config = dict(
    head_dim=64,
    norm='layernorm',
    positions='learned',
    qk_norm=False,
    attn_scale=0.125,
    tie_word_embeddings=True,
    init='normal',
    weight_decay=0.0,
    decay_fraction=1.0,
    batch_tokens=131072,
    doc_mask=True,
    train_tokens=349900000,
)
Each number is 500 + 40 x the weight over the matrix's rms, rounded and kept within 0 to 999. Layers, rows and columns count from 0. Numbers have three digits each.

# layer 11 attention output (transposed), 128x160, rms 0.0511, rows 79-127, columns 80-159
511510477611528506440460540499459502531426529528453570477532503411494491503550503479514500517530464532580497523514492522468520508461467571467491482471549393428567526557485515550534549515510426521461501544494493469561478470470486499503456415
449506501476457505544532500464538469510565514482456496458541506521490480527462511472514448481484481456441491501541491517575465535471526495481563481529494446509492479425478511494477509558508487461477518490520538517572536514481503493511502488
489507497514478563528454396537599503513537496556517399469511502492477460559505517563520509415524434497527489497472498469507396462503514520540581485529502532461560468476474527526482503462581491578483482530495563452447462487532499496451518501
526484512492471482484522570456480473409491522443460489508462540446565479449512535457448494519539508527551455539428496580502513505522491531535529501498512558504572447481418438429510538506470494572502487520572512498530492504530511472551558459
551493507506445494442429459496520436476468525475499523495488474485534460526490558455537570479519403504497408483496559529532478480549530600497556479466490499578527506550499458549516480463557544525553545507472433482502510514562554576422492505
520478521494526515494513501548485537490540494486542491455546533504516520526485459443471550458529450482487511503483549482533508512482536464451477562469526487518426573540508459447509492531509487439493529481523507468484484582455546532531458539
435511572544505481552456520540503544523501447525473516512458488505498462509540525534575505552537492476521534543507479521536505540531433423535468469522549428536501518553508428528526443471489415419507513476513509500517534544514473519559455439
548540473531489519457488529443496527520522521500492494489483501505494522559456534476489444522502498508530508510486464484549508487506474488509547565505501438527504440460460490509492512448499520479529484494484474479465513492472500534496516529
498528468488533512449509488512533480507572535544499485482492447587508489444515494536495439527526511497480510480455506458534487520463460522497471473464493561476484469451472503547452519512483482482481525512495487452492545503468491505487482527
488514526544525522486540540541442512566545530487519506572532461531462500494507503470526472498498502532565525508471467637469462510465522495548448519472494510428557561556492578442508474465455479469477514444514498512477477513424485482545519466
445493524423507490514514520480449435398553410434519500429521551540548460441553506473470538529455478535527516512559515553534495553484483442509588434531483443539461547514460404533479577492485453555485554507532459527473445557419518506583541554
479458498467507477482490514457568470543496520435471529474422517502498469491565580549546572478510565485522514521487536504459494526509489508447529486501524509498522493479505591506474470481507538392516459439483553472500434481577485517457477449
594459440522519505517468483503561500439489487518498508640491539465459501445540468514508525529455527507476527449490451492544511525559447490438489505426525449472543509577474428510489521516505452526505500471423450510561492495492455552500492525
438533461474535453477495546450493533519461535520514474479513520524530544449532530484506501508553521535455494509497510491505521532451475516559447527560464496452538532509493508496502526569482481481471475481470498499497563487508510554541534502
495414449529443500504443501468546478480461546478522449535446509477488562544498471487437502504522481595496512467502501470529496509536463524476481472480538563558553481450439468548533502532527511478442496499506540454488519473516532474511454514
482495581530422554464472535500522507479533485505493477508528490446506476528457496510508438502568539444517530526489493444519545481447515435528477511501474439476532523502418485567430528507480475479542528528462514448495505521526532524483468539
511522489447544449514498489496473490393450508478546489520386503548437457530498533498472503530428535494472491477508536539454493542483515532485514486487484497516527541416556533461457455496440471484522441524538527481473523456474567527547472511
460518454513489532483524520481561485493488518506460517490551441453548482467488508495460456481461512504499476534527554522506494478513554575511487485563461526472511527446500486544492535477467510472481479472554486537456530443564539530506511536
518516442512495507429557495425485503439496600500526531486526519531512524534534551443425463538450496546447513484519517499544526508537458534466534566530541561457510523548502493515535506476520544478506461483515519492452511523456521532596490561
526501431498477527508472531515443482486526491567431532564514537481509509519496498479506492483465501512472440520510512477544471510528418511467501507500507466524507482447519470584474473517480512459535419445481490518466469525581452463502411490
507466506456494502525489479535542493532460594513515504461489492539492539534457489517537529483511442485483479487489435536545477464426577479470466475438533559552512422473546559520481499531511493492534564466543492456488544467518490521521466563
545517514479520500472502517461500488435509529463507484462532488512549513515518458541532498534558455463550452517466563471475506520541481494475453531442518475459540502513463527457471561534498500504519493511478536538567537459534473526509541487
507494431514525555389481471474546554528438513477486471507451490488465488484506495524480472527535420497546465466464467415577455467473456480522415508518496523509533489526493535468472491509472500459532512550418477489480506540468525506473453568
459470568526503530421513567533513530502552502589509543547507525511454461442503485488445557456514539452515588506526553524453489543454539516448485455571540511497499491511510584539488602449457498455487508430515598478412460424491540474461468562
423546575471493510512426539455493496557492469526517544481542483498490534577498453510562466477525478493509468522460485503456515504476476527552440512506477446514468544520525554485550459473489461549505489499471447502527542528511503523499506434
523522441548507426483528495483436506478461504553535482521434489572486494521489551489491455533564460527561522447558507484484482547532484516523481511414549521479507452479461498451613472511530523449457479546450483516508522512539443516514544522
486529488434438508535456534450521467534427491509485464532456515471545450544481508447545531482508457490485475416511457550454514403510484467513452479457507513451503449485476417513485541481466413481539496476555477531504529491494512498482543489
520445571512469491486520588489507407477519498496516467484513486523548511498483558531525575490530525504516530492488482554478473468504491538479540509574514500526492505598488430496472505515499485482526453525519499496581542413482515462461554471
489500471474537560456514488493490534529502556508523443507546478512530541459569483597532486589517535500496507498457524450484508481530510504555456420451506505460475401475479502467455519445533517553525512521453469434486496542536538475432528577
482470512446496429502551521474497466559573562468488544455478512493489530422486505487457590560503541537417572542545538464514539502504478439491544510557443488493450536516555495542468526495519532446437408526537499563452457553458493530533554452
491580499473485523571481548544479457471512505545445554465468475573512539496513522530560506575449459507549480522467548408501487508535540418519478568455471447482483572502564492524447472469486531501504509460508553501559519458489430529568535493
488523495559477458534474495471503488426475445505486451545449509529576508510510571535481495467527498497489476507490464497481528537563507531493549551434505575473551578554494533527494498540515445478490478457495498469512525536550563481564479502
426502511538485479458520469490487491573497444440479480507428465526587422516529456477438512429504487536493485513501476559536464506520482525514540489548510539539512473474525462456463484480490486554535456476545481509496581504497552466440533488
500539469493433497564547481512504518488469471436505540473485522571580506424463532564479530497514537505530392592484543441546542447514489491467530505506510483507492534563509431543500453517477513459510537465523489557551499472504469583535441505
472485512473515492476495478479507503502582514537473495560512509457478489540536542538518501472505502443502495419538505522478437530527449511480486476434577559482508448478446524415516511466514526493454532472573470535543473478474495510531475487
508489446436529496462503454499548490465511496547543425500487543556467443534502453532497458544542533503480531471474475520541509491495469448486486500527529556507505459558553517416524527569485455511527507456468578515495444482448517490434510506
368504472495445450513573485501452546541533494528517564461504464488507556490469535454468550467469485435476433548472543552528498437506539530500484460553457499482462388515483451473452583508470521551460519546489469545441553529432538603548481482
503520497536446487530547475457498493470517508496517520554565446460454495523501554507547490490560508517506505474443489530467530436489534491512405468501474508490511550486489527491470456460533560468547591471480513459474451499568482477449456530
461475481475454524482507541516576498524546516540531511474536510508478506528530496507494544479537522482521436540504543449449496470504525557441539524541483504468494586486516532530511517538484495504494510486546544518540485505478489493517465460
565452464472464516549500416506530491492521468547521469478594555491468469488467552463437441494548445640514461443478475485463453531487471651452544513481552508522446528520461470476463460440523524506491463437494479437495436467526494476458484543
478488461502507488510553485436512516435470397517518532527532542509496496519580534537544561480465528485519512506516447467442482464532520471547536449479505455516501517518474537513477502508458499446525474528498502549470470438534468532496456519
535513496574519533466501485486528514549492499460477520449477527437481415491539473551537521496455508542493489489490541512486518522437486437526560478468595483515472515471434468491512575482483457519480490463545544526528490520562534512510531500
510541530566488491514619471430524535501502532573478513492524509520504568492446543529514516554470489503406509540529528502500516486484501483493461482545506499419441479561520513521471538410522456515473460485459521495483542516472525482532542525
476503447464529533520527438525450526505493446533449493519533499521518485526489563481478398549464551475511559544550475524517509517539484478461567504565503477472533490510577456470471489495495483523543534509523467476492508554447522450482500465
480494446503471439474479498506503488467403444490477511512467497404455500414465583545433584461523526529476472507512478497477529418464512561491517494474517484534510526521563553542463491458497442508450414498583495532505483536534477524463535455
534484425515520526518563474465479517480560547549512489475611509508489456513490524463450529446555551510465476503575577514512415500487454526441488508534503503479505511522481504515503521475465515433539520486504495433498392522524599480470499553
475490467514507479513491508495435560478558502497495539433525512519489524531463482514520515475474550466525534518496493428472530513487540531467497502459472494437464517506506626525519512511461518467498476455510507520455441466449526512528516433
521488511431508410556559518494504501527521486463503464535501515527540477541504457494551488454460494419522500465517525489499496505475508486519478462464504500494471507481545514486474493548461475505544499545494593546529526542505492487504493530
527502541500490466500513504513509433525521517411484535509425424474491504602462498518499558459505565459489487476500497487463522458489552484534521417483520551467509528532520439495432531441527469559525502515510540477461490523515448559499554506
# layer 11 attention value, 128x160, rms 0.0415, rows 80-127, columns 80-159
504509498524534441521511487535433488519491543583488500511482521445455506501515549484495443548457538481559521501476505449503488529483553420445453526463486572491486507520512500496509562495454485487475498598468576490482461487461542483480473550
468459515470545467418426464478505542472479487442514542517462484545508495496482544469516536483460561494479544456488528517457515513491414481508482550422546549538483457509472487483537509531507522478468507468509390511513524564538503471508522526
457577510402533484540493488480480519524467455557503527467564456549457539480491463521562540556533470498486505469499501515463522509491476459441473493527530462529508495557521510508451439461527512513532539453446476432473530537506531468462427530
455488520514551511482512450483518510529454428524567524533495548539506574454526522502456435447527531461567498514533483509489537403484449535591541520491508466477531471450431583513520496507553539476579503482511508548459491530433508452486531538
503511457446471525503558491473535442480475498515470571465416492502543513562515501517516452520500497485456527510541440505545421536466473500530513493501502514509516503461484485505501579458531485587508568567501546498512470477526415551475533467
569454444515506502508521568549526419527473463515522496509534505493486489492490535482452440499506570546532445493494510516493455536467530544467577499505364468473442484447481576426462547522492508487572516492501522514510549499476466509461537524
469450542491525532488492494505467401454497446519561452526500535505498486461519452558502509528484529491502482468527487536510519500457452531523489475547540490495540563538515553494476507601494482545461500548464518454500523520484528450478499495
476432450501458483562527501384425520512527527506515529534518480441512487479508490502500467479518514496499498486503452527542521465539561500552532518506481510508509529527549512473510471560410437529520433511489478508536503470512537488472492507
569483492480495501545584557515560570463442487526444518453473539440515462490489542518491584506442519500525477498550477411591490465432538475482569515455443506451467504463443457524485514493471506543499488532538501498549474469518538479543494497
562496487502518608521439588533484585511494500556459548511440476529522499462442473508554430545525524481491469476486473448519506485517533500545520496540565499508481423556598598450493541538501508461546571502492517539597486460515529530450484475
482537484477484515486587539468492526493522470509545470541579502551482556460547488434508404477502451543520483509447513481497461460503455527545454473467471464490469489518511506548501511523486531542486462541479453523497492480496523510533573532
476520523491527481535456499487456495542475526507476449439466526480571473455427471437514420500527493489478407489523531483485493453505535511475499484515529499551525519443442497592437470550451541530471492513596481496487514546474467444538475522
519507521466455530529539546546463467494473488484513504540519423464508477551553492493516475485403465539550454529472501511458510462580548464491499490492474529484488486530475530559491506401472558484493447524524490496498493525505511505464445514
466547469527520502533464546481484537534519486486484439495513530520495487495516484546597484495452507467540460503498456534458486562536461492444498522452560473429467574490498535481515497510477478580508467498490435545465461506546538532478531427
528515435544585501465462491542499496474470487506532528569514500555504499479531536497492453474466437472509450492442465527506444517526521535444493514515523538518511469513530474432498482564538491509474518542535553557537516506499457467494532513
468533490517479484493511573506510555536537544506512508451552497416515536425497500544503483490488562467491517493522446475489527473415551542457446508493589495520485527526502492510562487532574536469465478531462455550560421544489488499431579509
584515540553450455541532469506427470548504477457524476519511521544498514486478476530494570575444526497506462523461498475471571475513474484538476519460527533497493487558489481506522517563547506550475525501501510517489515547495477456487477516
479533547511493498462499509449503495555477498476496535514497486459509477496476457531560502434521496471530493549425470537540479491513550476493501422464512467571462480516521470484565514499445438506502443502391490479526473491534501497474513421
438485521568528517515530508461524459484484492503512508547484522494507527450529540461535534538561508479495506474516492508474487456551561530446517480465440498515514509481487502386565482548475511544517573512464458504479550431478509470507517469
507503465512545541525470465440481509468528473480500475543525533480449441550479534515422459514514553455502510534503522519447454518458512518535586570449465482469508497502447483494450530524523439496473501543520502538506447541467527491473535485
523484462497505500513515551471523505545487465475489489497506520488509483490502558485536422479504418536491507558517420510549473478452488493565541543490469482520450449475513510522468477501510504492439463540492511478475529551463532558467465473
445481540465515525549435490422451509429566447534484588494525495570511473542546549565550439501520559507431515540513490582498499485536526559496498517502502473515528479473476523517530483573525495507471477499484533470479541556542510551469532486
548511421487538512502525478477481457475497543421525496503524494402591486555494520522467513500461470490448496548575527435552510442605507485496499506438516546496517507506546488455514490525523579510505594491465458478516520500570499486551544398
468490447547472493559451498535498469463520539498532461489495485533511509517445472531429476475477536522496464397433494493523489501533575493448539502533462460427501431526430507503468452520529492461514519568538539523492477495438579508456473574
475464521465527483502505523528569522547538499492476452491521526394451475483480457523549515467483542507553476475491543533547481437520432502513476491500507463458564552488518533508533535459498508495554457522447511503459521467452509525455476518
453501556498544478524518481543468517473537470523511459456521511506488578488461530537524520562495499570529461510498506464537467555528484475477593534502506524540479492529401487428465479457507566486477534531416481482470492525436532482475468536
480456508492486508503513443485483563461441511518501485471475501555485579478527435455464523520553517523514420492477587521481517558539453440498422491515429511451429498570530601462559525472482531484485465434518520499511505520526492447538488503
548505468435481546566505531511466466412473534480490548520489466479454465546434579401500524442559418471483475462481444533502489592485468501511534556538560513508476546557493494529516461519498499484473510457532441500529551510516481525496491501
490462541529517581475548504532477562456475511455504473509542522555501579502580462470563466474472478547462508543482507391473494521499546523470514472526503532528468496542558521502460525449405538572506559507537490450561454418483469478472479425
512442516483488485489507565451444457534471514481416450485561459529489541502543515499497462549568484513458509517544458516551456559464546557533477471474478487525526487516485471493503508534492467516479446497469549462488476491540516572460449467
572519502401529481470487453519472509585524468456498486520470458532475529475492485594544500571504497503492518512498511503520497462472457522524470491489498533462429483428394456534474509498549551503505496553530470517466493474499427514442461511
485505519483513512565471454475497472505492522491535499521501556449470576475469503549487555508536473500571522483470507503456488482437411460465471534530514516426447453425539558481497509525523590466513502536532523488561510485531526550502494430
532419497479549451521387534493541511489547487618469526516562504493506429517518500446466423529476492451464578449419431529484543515468485465557466525535451513568527468531474538490568572476444507501524507572473522487496518454502493432466478435
498579471478547481537507541570453528521479444445464522437508466529462485496432516507522458540490454539482484486459506498519494430464522498518495505525501447514518514500480495518456449489518522509554492518424513566547508523498535492533454540
423496521466490532465436514477495507461493507524471540449457531484541470482420573511488542426525488530447530504481465516504435502537516484516568522415491551443449541517456487530513504448549546501456506485527513509512539497555494521461503527
512482555587489457528505533517492486548536533509505508483459553499478420466581543479422541488512495484481543539540479543463553558587529457557520538504485594532500510515509592485455465466531390512549504477546469540489510401504499417458451514
498537478521539470478444534485501501514418523537432485500521507513520512444473511451506515514436487513501492554460499552549517549544503467491580561410535509486534418520508453484515509493470482495469458524545491448480482506481544521547538499
485522538558507483527489500486537498531508525476461527489500506474552493491460553488492421444437464531454528498551472548471469487582466541569498492479440542508511436562496535534474531503430568522494503570396502507504429479585503535519522477
507503523478580535439473515417543543522467526469477534499416493485503532490457459517569533423465505456485476415535528512477557490516450476509508491501463481444581507513519492502591521532501547564473532495494467548461457512461495455563547551
539495576479506484473400527597499462471542541476497484583502520524433514517408488510503526512469440493507518505563597503481523496464543488452516448498513488516488466506510551499532446505573508491507545508515481443528509463488459462520535478
396493558472511503498485516515490513477452474538484539508472440551550556488506518478566498505481478429523495509495546486489513561462489532512471506498448491533481538586540505521471440543509480471520584513467533451519490510411495475482583511
454455488566494489511469532516460464507491543462519453485515533500445458481563507453562524533458473480496459534486561504488453494535518515475480509474517530584511517477565511473541532552502471471489490419477482501467479477425425513497512435
494519483468500478500514530542533432517472541481415515424527431494516463451526494451465569531519485456464406459483492492537470520499508506525454495511470528478422509485511520453471497486522493496482424397517599502562518453503491447538471524
485465617469470547477494448484520535589532509533499454468511553566483558612551514484568483512456488479427472505537578471499514490534430498478542494489506511512501509509467487528495463552474580492538538512462449465481430464526501501548499589
476459509499493435479531514516470534523417537446480534479460569468485514507535491489596459491406472569502480543452486471481547484503527496529536488457552472517490521443532500502523512478519507555480509487496485552503498495477465508585523440
554485538492518523473516467488574505540413508463522509518590499440525467509551521481442473462609495493486517486548481539480439467471571483467508514473511540493494581510563449503485498524488517560506480555506499458566523460591490465462461498
455488515620553545532485514534549527552500497524505561485555524419450520535450498532504461572544515542600567484530491452505449509499484495529527505506500508511530496507486476459400453482508469481451453548470486541517550509510493533579541442
498538508493533461510438441474495538485528482500548503479522493452474529450522585500498524559603466434481500481449537486569445537519429501551517507506482467543583492504525541452495443516480508450506498521581519533599439504511541404471507546
# layer 11 MLP up, 640x160, rms 0.0593, rows 0-37, columns 80-159
440533488551473563483510466499472534496494449551477539547444498486496533532395484584511510478475525520520479503552466454505508479419510510506580521456495491606459512461481501411437499521509486468490531500503535532472504442521488485476511477
432440504597468506529565487531578461486550514459562525555567543493496505530490473489516435460434592498432540585531529540461483570579487449462472474437474546576492556527486502484508506458533550463496436516477462447503554477436501528458529469
493525560557475498450501562453510549574503430553564453521450489500537474518560507526490495532530426508455530525581520531470509528511507508502494458535495416519453532509526559471616532466503463504467485524465500498491498533504544504495564521
445454526467512546518491502512565497494484505504470519504502522476509478503483507541511515495524559485521523514460466501463506448570432507477496506475559476515481444470549512551544523479496527487501507511527522523502484479472458468490473466
504510525552495459503543467497435443542575518536491503526503467502519527512484477492475468509478591523483515492510504447526536498454498491561489536477545484527533481527511577522495487515539488474537531511495523495480478531434493420493490496
513494499519470535533539461476461463511485447462510493485475520542506494521473462478536554519525531541485496482473508544467493471468513448490601463462447506509529508500511502508542463534468521510536572513487546433504457476499493566554479509
561544423538409482556521458489538518489565503496482539560481409471474471500502528472517522510503536548503465485478474461529506461506524522584548476483400557498518474533465429499411561520547510474484417509465501510516527444554484435580460479
459518509552529493536521408416500426483443472468546466531617497492474522456460570502555497619482493443450542503515494478520544543453520457475522516481554546522460465530477453472500496505558556527448490522575443511457513436569432515455510575
543487477483530500454535457460468478519591504533474492564590550481469482467494492465511505539476543519497551530462397505483537512517432581484518478467517552632372514524552437509498469470434489517523499447535519511547531471481499565451512531
436487448543484466483463597472498529507547504458601493467528536491497497422500503564524502499504504453485534506550431550462444473510460474508457549499488530504491476547491486490469556510491500553498495580486488576565494516437525500484455497
480428518591520507514481554408458479514481467458531486477559446491549443575468622551474485523479530592563471558438583510599493568493503536512530512554469554467615463527506487504558583474498509431459510505532422573564552575481515419455480513
508516518498500475518626489458531518514552554564501556534507529565457470602528521527528506481506532536434509483563410466532514508542519523459453530452513437544442507526489584463453526373516531496516496515542471508494469504522466456483446401
467472567565483552437517499427438539549531490486524492503561502484537502535525549555425561550511547486493540477487494474517477573445495552551473540547509555519513482533532467481492477521532539562536479476495520547489519472567498521522524552
492480508504524481501510418464484546533506528569504533495530508508503491497472478505520506492475488460496467522529510550481484475538483547473579529487574466527500492471543528444470545494504439415506537493561492540543511441433430561499529508
518480475572450535509518499455488483542415453498383537446503554502483491504478454530547502530539495489510494511519550514476538459506494468565545486618482508436518481485530510561430434536450480494508429545525496498459490535513504485451485473
556405471505563459441473471453517461484473485514498541509510512522435476494521521541527521534465595488434438447568459518477515574543497513481490523547519502490488481534573465534520446510482554517517502522538451474535567535483425486493508531
482466518476443522464602517526523507508472442509517505428488497561470516517517526531584470526514474528466474521506400548471529485477473471469487490530513491481498467453519512589517484476414540547498562488499463541540461455467467512530574431
437460518529498523475552522474482501492482533574443504528509588490447522522458555461521454452536448490485481534457525489518469454526471491571517533532487553450491500512480460486501461508479541572437481539462539452497541479502461489430424469
533422488516492455496530562517503431528477521515541464478522505509494497470554517477471471543447505494540456402462469486548531490503552577496557529490488443478474471510483601527554452510536611521489482468539457483470458436494511513459520497
527513438496461490497460511474497525509517488495507523540576547529497539565473500510556493508490617501515535568532484505475547482514500459527495511514482560500427490530501496550476570447528524451479467500474539525459487474448530515407493557
503483528558475562474450453471496482518526501511511521519445537516532550407509490477493522574523522519546536560553481453564515459442478476558519496518490463509478553581543479514529480522518497470538511477552420500476513391522545516531561471
543489533485494481462595478551545504469462485536546454551504532499420445559507520457542453534502447505532530498420471518478555496534431494501464482479543493509453439535496464471493501545521391471483469450542518445441524546463528416485508436
554497534510514540493488478562512513451487512524508534464602475529527492567557533477527472494446420517533389594534464543487505436472459586582511505480539485513455507479524550521486509540526452528532450453453502531450459494477556557519500455
455514451530446471520499531465456502535550490588541424552476484488521487450522483486474436439524472447478504516535449467497577511565518542424505517452442517528593504541505549519446495474439536588464469484450549474493497561555400486561501516
523492546552487492526527469428520497453481444444473475449468552516462501473472537512512490599553558544556486464494522490439585542548525519493618475537486505455532522512510507547560433474528545549510459521545463468524414478438514518551415500
546571564509473466464561596495541480521565432466597532611565487486512520492473518509485465442491485456559467460502488501510523504412544525439405528518460553457429445440577450527452505529472467527575504397485492474526560464543529414441484494
554454497650581459509487503483583564492539510476501509572494493550436403532497553578508530527567531510478535533475513491434505462530482469557474526448514459483505563561525534607499414489486548489528461497518449495469489544449527516516510495
506502520570596541483538503478484522530554432493477516466503485537444554480580486486531497545518502579505461497417480550558546507523537487492476515443519496484527493497510543496468510470461438469465494496567486456491491516532495426534466510
446447474503511505485479493546525459497522496539456490475498576510484518595440491591454495576508567446516533450567421462468457478532478493480526559508456482456451447529457441510502479464423506488533490494492482424582478514520482538580552552
486430502503419520452437430458487497563497542549407532482443520479501500446454540482509600413439517517551459573483441494571537494511545541459443470459467459512487514514515533481536452560529489556437440573516424488421539491551434483596456502
479521485467489492462563559550512500450530487511501561535528500538454431461562548526568582525586533508531532454470556552533476595527530442524408466513466479437489528498520504475511483551484476557517435511475550469511473470522542483494536480
522496525505554478538497545484488505450405489611499539531578489445533541523456533498586496450539535495517482506499504462473505524559468547474527503491556487599501476513537476502414511561482516458520536534498543497492448507458528521501476424
490444515446402494466458495482442485479500479560543430495504469558540471492495541539555456493526453459482504531567541536503537527495460478499549497460552417504536535517524423492525548546406549410478430481486433458551515474535482540484471464
481527498527500518503488497430520500478558528469511531454491482464486436562500506477543569534542520535541516521502486446486530520564535466515548499417532481480519504511487448507524454508487474523506483561511518514508493523490548563519518538
452476434512484482568579540456530568492493489520525603534443475490493506496548549494545463546535521562480510489440532497457552540509513486523468494499499524510512475525528574564536543454454486542479471465462469456512619447390456520515571515
476503468480437499410528485494553553496426531495464560455466563485512531501507477532463521488560496509552536435515613467470476499510541537487516481537566460436471479545506510546491453497424492476531466498450487484550475493439429431514522528
530539466563515505459505433498543409439495520538453466521548526486411534532489509564454585568522546499490414576493356466514509494434499513467429476498442540592503488427478478482455547505509490469530413455516534463499543499531471513570465456
433517447522501552511569534421469580476478449502495475481557459445537533518488505556504438477479515482502393534490535565565517525452621463518431521533567568505482553505577495517490505529558439485494438400525476549528518456486500526472529525
# layer 11 MLP down (transposed), 640x160, rms 0.059, rows 0-37, columns 80-159
482499441440500467521470489585512402487490555511496491505537485505434508543537494445519484542490527537521554483548487490568476413493528455474441552483536565437540543539518456525555526454480481529535555479555531464529453576486525559557462543
485513512452523506540463471508517516548505454532501457482509509438493451477520522472550493504532524524510483491447508407511479431512493523459579401478476473367499523505467466570464484470421465464537429489487493467436489455493531487519457504
472551503511450525542525481536459496544502448496494515581556525463500483452476506543521505468495505460550516519509522504508463547442507558530506496524510481474515454492449524516418564498427551463518579468523576479470454473521474478548486488
462546505511527516523531499531460500516515476482511469487477516511547498509506451486538467492474515503515509530517538452493487512484495477514507507541494443492502510489450500491455494519512497503520519465486496514504491486546536516543468458
417451487447493565421454515501442562494463476445502483460513430519498508470556471491487487505441445481487501498516502541526596480442523454468503496522452507466563496450536476542474518451566544528528610515476506552506517489481484474481470440
495545423558500470475484542492517522555537506480505514472522450464539499539505506471511448519461456487474512438480543528568532447561496508508491526519498459439482472477443559473457558480484461465462501524505508543544533486621476511545496483
506581444518477566513469437425567459439498462480488495411559563542483545478516464514523492463525551458467529453597520492447424501441474464416516496531458504445551457545484486475558467528447489473551599546593521558493480485426455507526513532
535504493510463496524515562520541454483534438555481507505513442597422580519449524517486505535534461455492489462450495486520446508517489446570469564445533483508494589508477553412530513507454421478488507580460423484540485524411504462547486475
491572481597515449541505513482526523475513466478589534487487519531502513512468513488518501472464466456496449521465549503540519503422613490466550516568539438539562518505463523514547506518498521435490532480512505503536451486465447548517475539
496459505483429493543489459505591431552480494474439495440498519542462577528506492454453526475551453489441530536564496488566537510476486495462544473533425550456566509470524418451522461489468585519551486469555486485499522518565493494505514506
485439504498475480529442484486559449494505481491498492439584519445482476600549428548477573453480462407515547571500547550547479553539583546490513469395542443462482448496552517517505514475485482483543516422454479427510511590484483522562494600
444563441521485539417505458582456454431488501386504466508489462456460549656618513567518520484517495449454464503480502523499443528500507452440473455556554501524535515455481431495525529458556483518493510467481528516536542482552496426535485508
506517487476492495509536531562522474510521485482472483523525512494522496418433535534452429536565542522411475451386523549451446443486606565438483475519508465531500558609533528469466446504569499488582498475556455486461518496507542528472398534
495480525535523560588513513512458496511546536416504506493532405523436534507496484489506448546513530501550512509512465508478489440526483526438425484482449505465515536422540482436537448529483514524538516556497453424435534503524518501487535426
467526498545584556459477535514427498476529514440486470568434481437510446579468558457462500507489496372465495499449489490498571461469482424506529492527497552494515519404530403471509497502527446510499565560451477403558552454438483511540523491
547498512480498487489511458540495457517455535499439473456474586544541487589519542508587525501517435506475577500569537478459547497497478488470465561456431550453510536469555510525437482496447544564468470453490472525496559470524526474519482518
443473487495555471467511531476467535487508595455471553530579455528464494493500468461554485440480545461506518497464520522392547479556513418467469473468442456440516477435529454492478480483534423522397457488468493405436469477465560537489511424
518446435543493505473484578537501423465415431530525548442470465516484440435520485507564481553494473562523509505451445497471480481469465444418505505508497497509475499548438506477494496548508469442441488465466475475475460527501470489457472504
449483516496506589541521507531484561476504449514570501509427491474473570462475488517460497514513474527550509550478489544460554536454521495465473575463476507639505527481500486474528503483481445509574522495479522548448490468482509490532445511
477477461471512543484460532508456527557502532486469449507491475537543580516555549526469402502416453486513496541557410493545483482507521536533531520489521512534520438443544457454454514487460498480503502492520518549522548504591491514526528534
461447457526506515453529419482510507545466523553489437534529488481464451493483509522492501469478508489503503486441539499428524597501505555536466510423488450483463513401544468479518473537501557517439528502433575511552520544480536540452436522
528518515513502486481507461466533531503501492510471544460554428506519435430564501484466563483560505531519480545550500457514488492437477499508538499480481440485594561427484494548418529542486486525520521531507477537475499507501485592503494491
457503510554530452512554565514552537507430487486474456561546463490450482528466545547516468546453477578450550502544457482511528528538544494528472444502505541441528483440489519459544500457522525439558508553527498527418510482512467500508516474
475503529562413524458472556480519547441524543437519520578531391434561508497560513522499478505498536479503493423508542531489416527460512462497439480493482499561405452435599488473547563522513492511529511571545475466484493522491510503446412523
549457570498542553521483562465495522496538526476461503513531490512576540523442549511501544484489455506473459507487552488472497474410492475493497500542536483536525572523508508521496508497438571557444562569500536547518523577493487535548458466
491601479447452469574535459529474510542475572573512482540479556511437512457488466517503531525529451478429566521442525501539438428505511569446368503499552428561560464462463471484423497534492558494448512543476581449531519469387552499548462463
602546460468417547492409474512441565506509479499509503414528482536519533499529494546479479522485378448514535473533513515538585489585452514488539458550531524446555471451537533463442525478490522449406456515535418499507583482531567491458527513
498456505466434502437428485483469431445435487546458468531533522443565482505437513529531478490467473471467523489530507437465481444462538537495524538544527523515488512510497477482503446476478577519542513567420518456494524476415511527444488476
550540440527472446507531483482485453504428461481531512538565476515521464462503557487546436423463507516444474588439489523520498568529466436498524483547538512573476458455495537560480539555528531537491476559543503540452527491429494526489519581
536473517492486460490528561523558546502506486510537429575506453562544502519487448483406448507434445546453520485501554485474458523520455472463541506543613504487466505560514532547463524524520531465487495529467525531531498533431592503436523511
452470530568477455525474518486492531471459441461518480457497500487593556563540472489505513490466476609522505571545482507456472501415471501572514521500526506430451454531513529535513539486514474464465624501574501471471476519435489503543544497
471488494466511514508507489484491460451487425582446477471435494547490561482456431555462615520494488528493440472436539519400555564510496473464443488478517515478480483561524469499518495489524511454467498526447467511489423569499495520563479536
466395578554575440539481460546390479502533505530421493412472481453488528535524430514513543509498485432538589480437477534441528476474502480447470508556473577500490513477453494481518520448560504518510545483560440489537520443504487456503638507
461499501489476492511479497562503456526494497504473559483567484526525541434450443536508436481508477535549512482493506488443460520428485543504503487554504485509557494467471505572521537493511512519529515520541465450493543438469514517516444473
484501459489530450599515420518517485501543532478494454446486528546557510464501498519544520477505536486494486554484521513480502583520534599575548490556531459510497478553453502505504472527509509515450471493460510448544476500479535504543536470
546494572507558480485520501463517553512497473480584510478547499476456488495544509493515486493518528435470493492463409434522524514506458493501503518518505553517501519401473501509492560547488500444484508507522462490541455451517470431514511500
502474476462468463486470525478454481524519512473496576469494495500592500480469498513601522480501564529443529577509508487488443544424382441491498543492489512534548520540559474520431397484405479498495411522453467458562466512523452518533526471
483511502524567475431534394488499500453511515465475478557404564496505487512497542532481554446476522459497496414422472524519471464394525521544461433449464452522406492474541437509469481490486521500493496539505512559581502453484517523550486454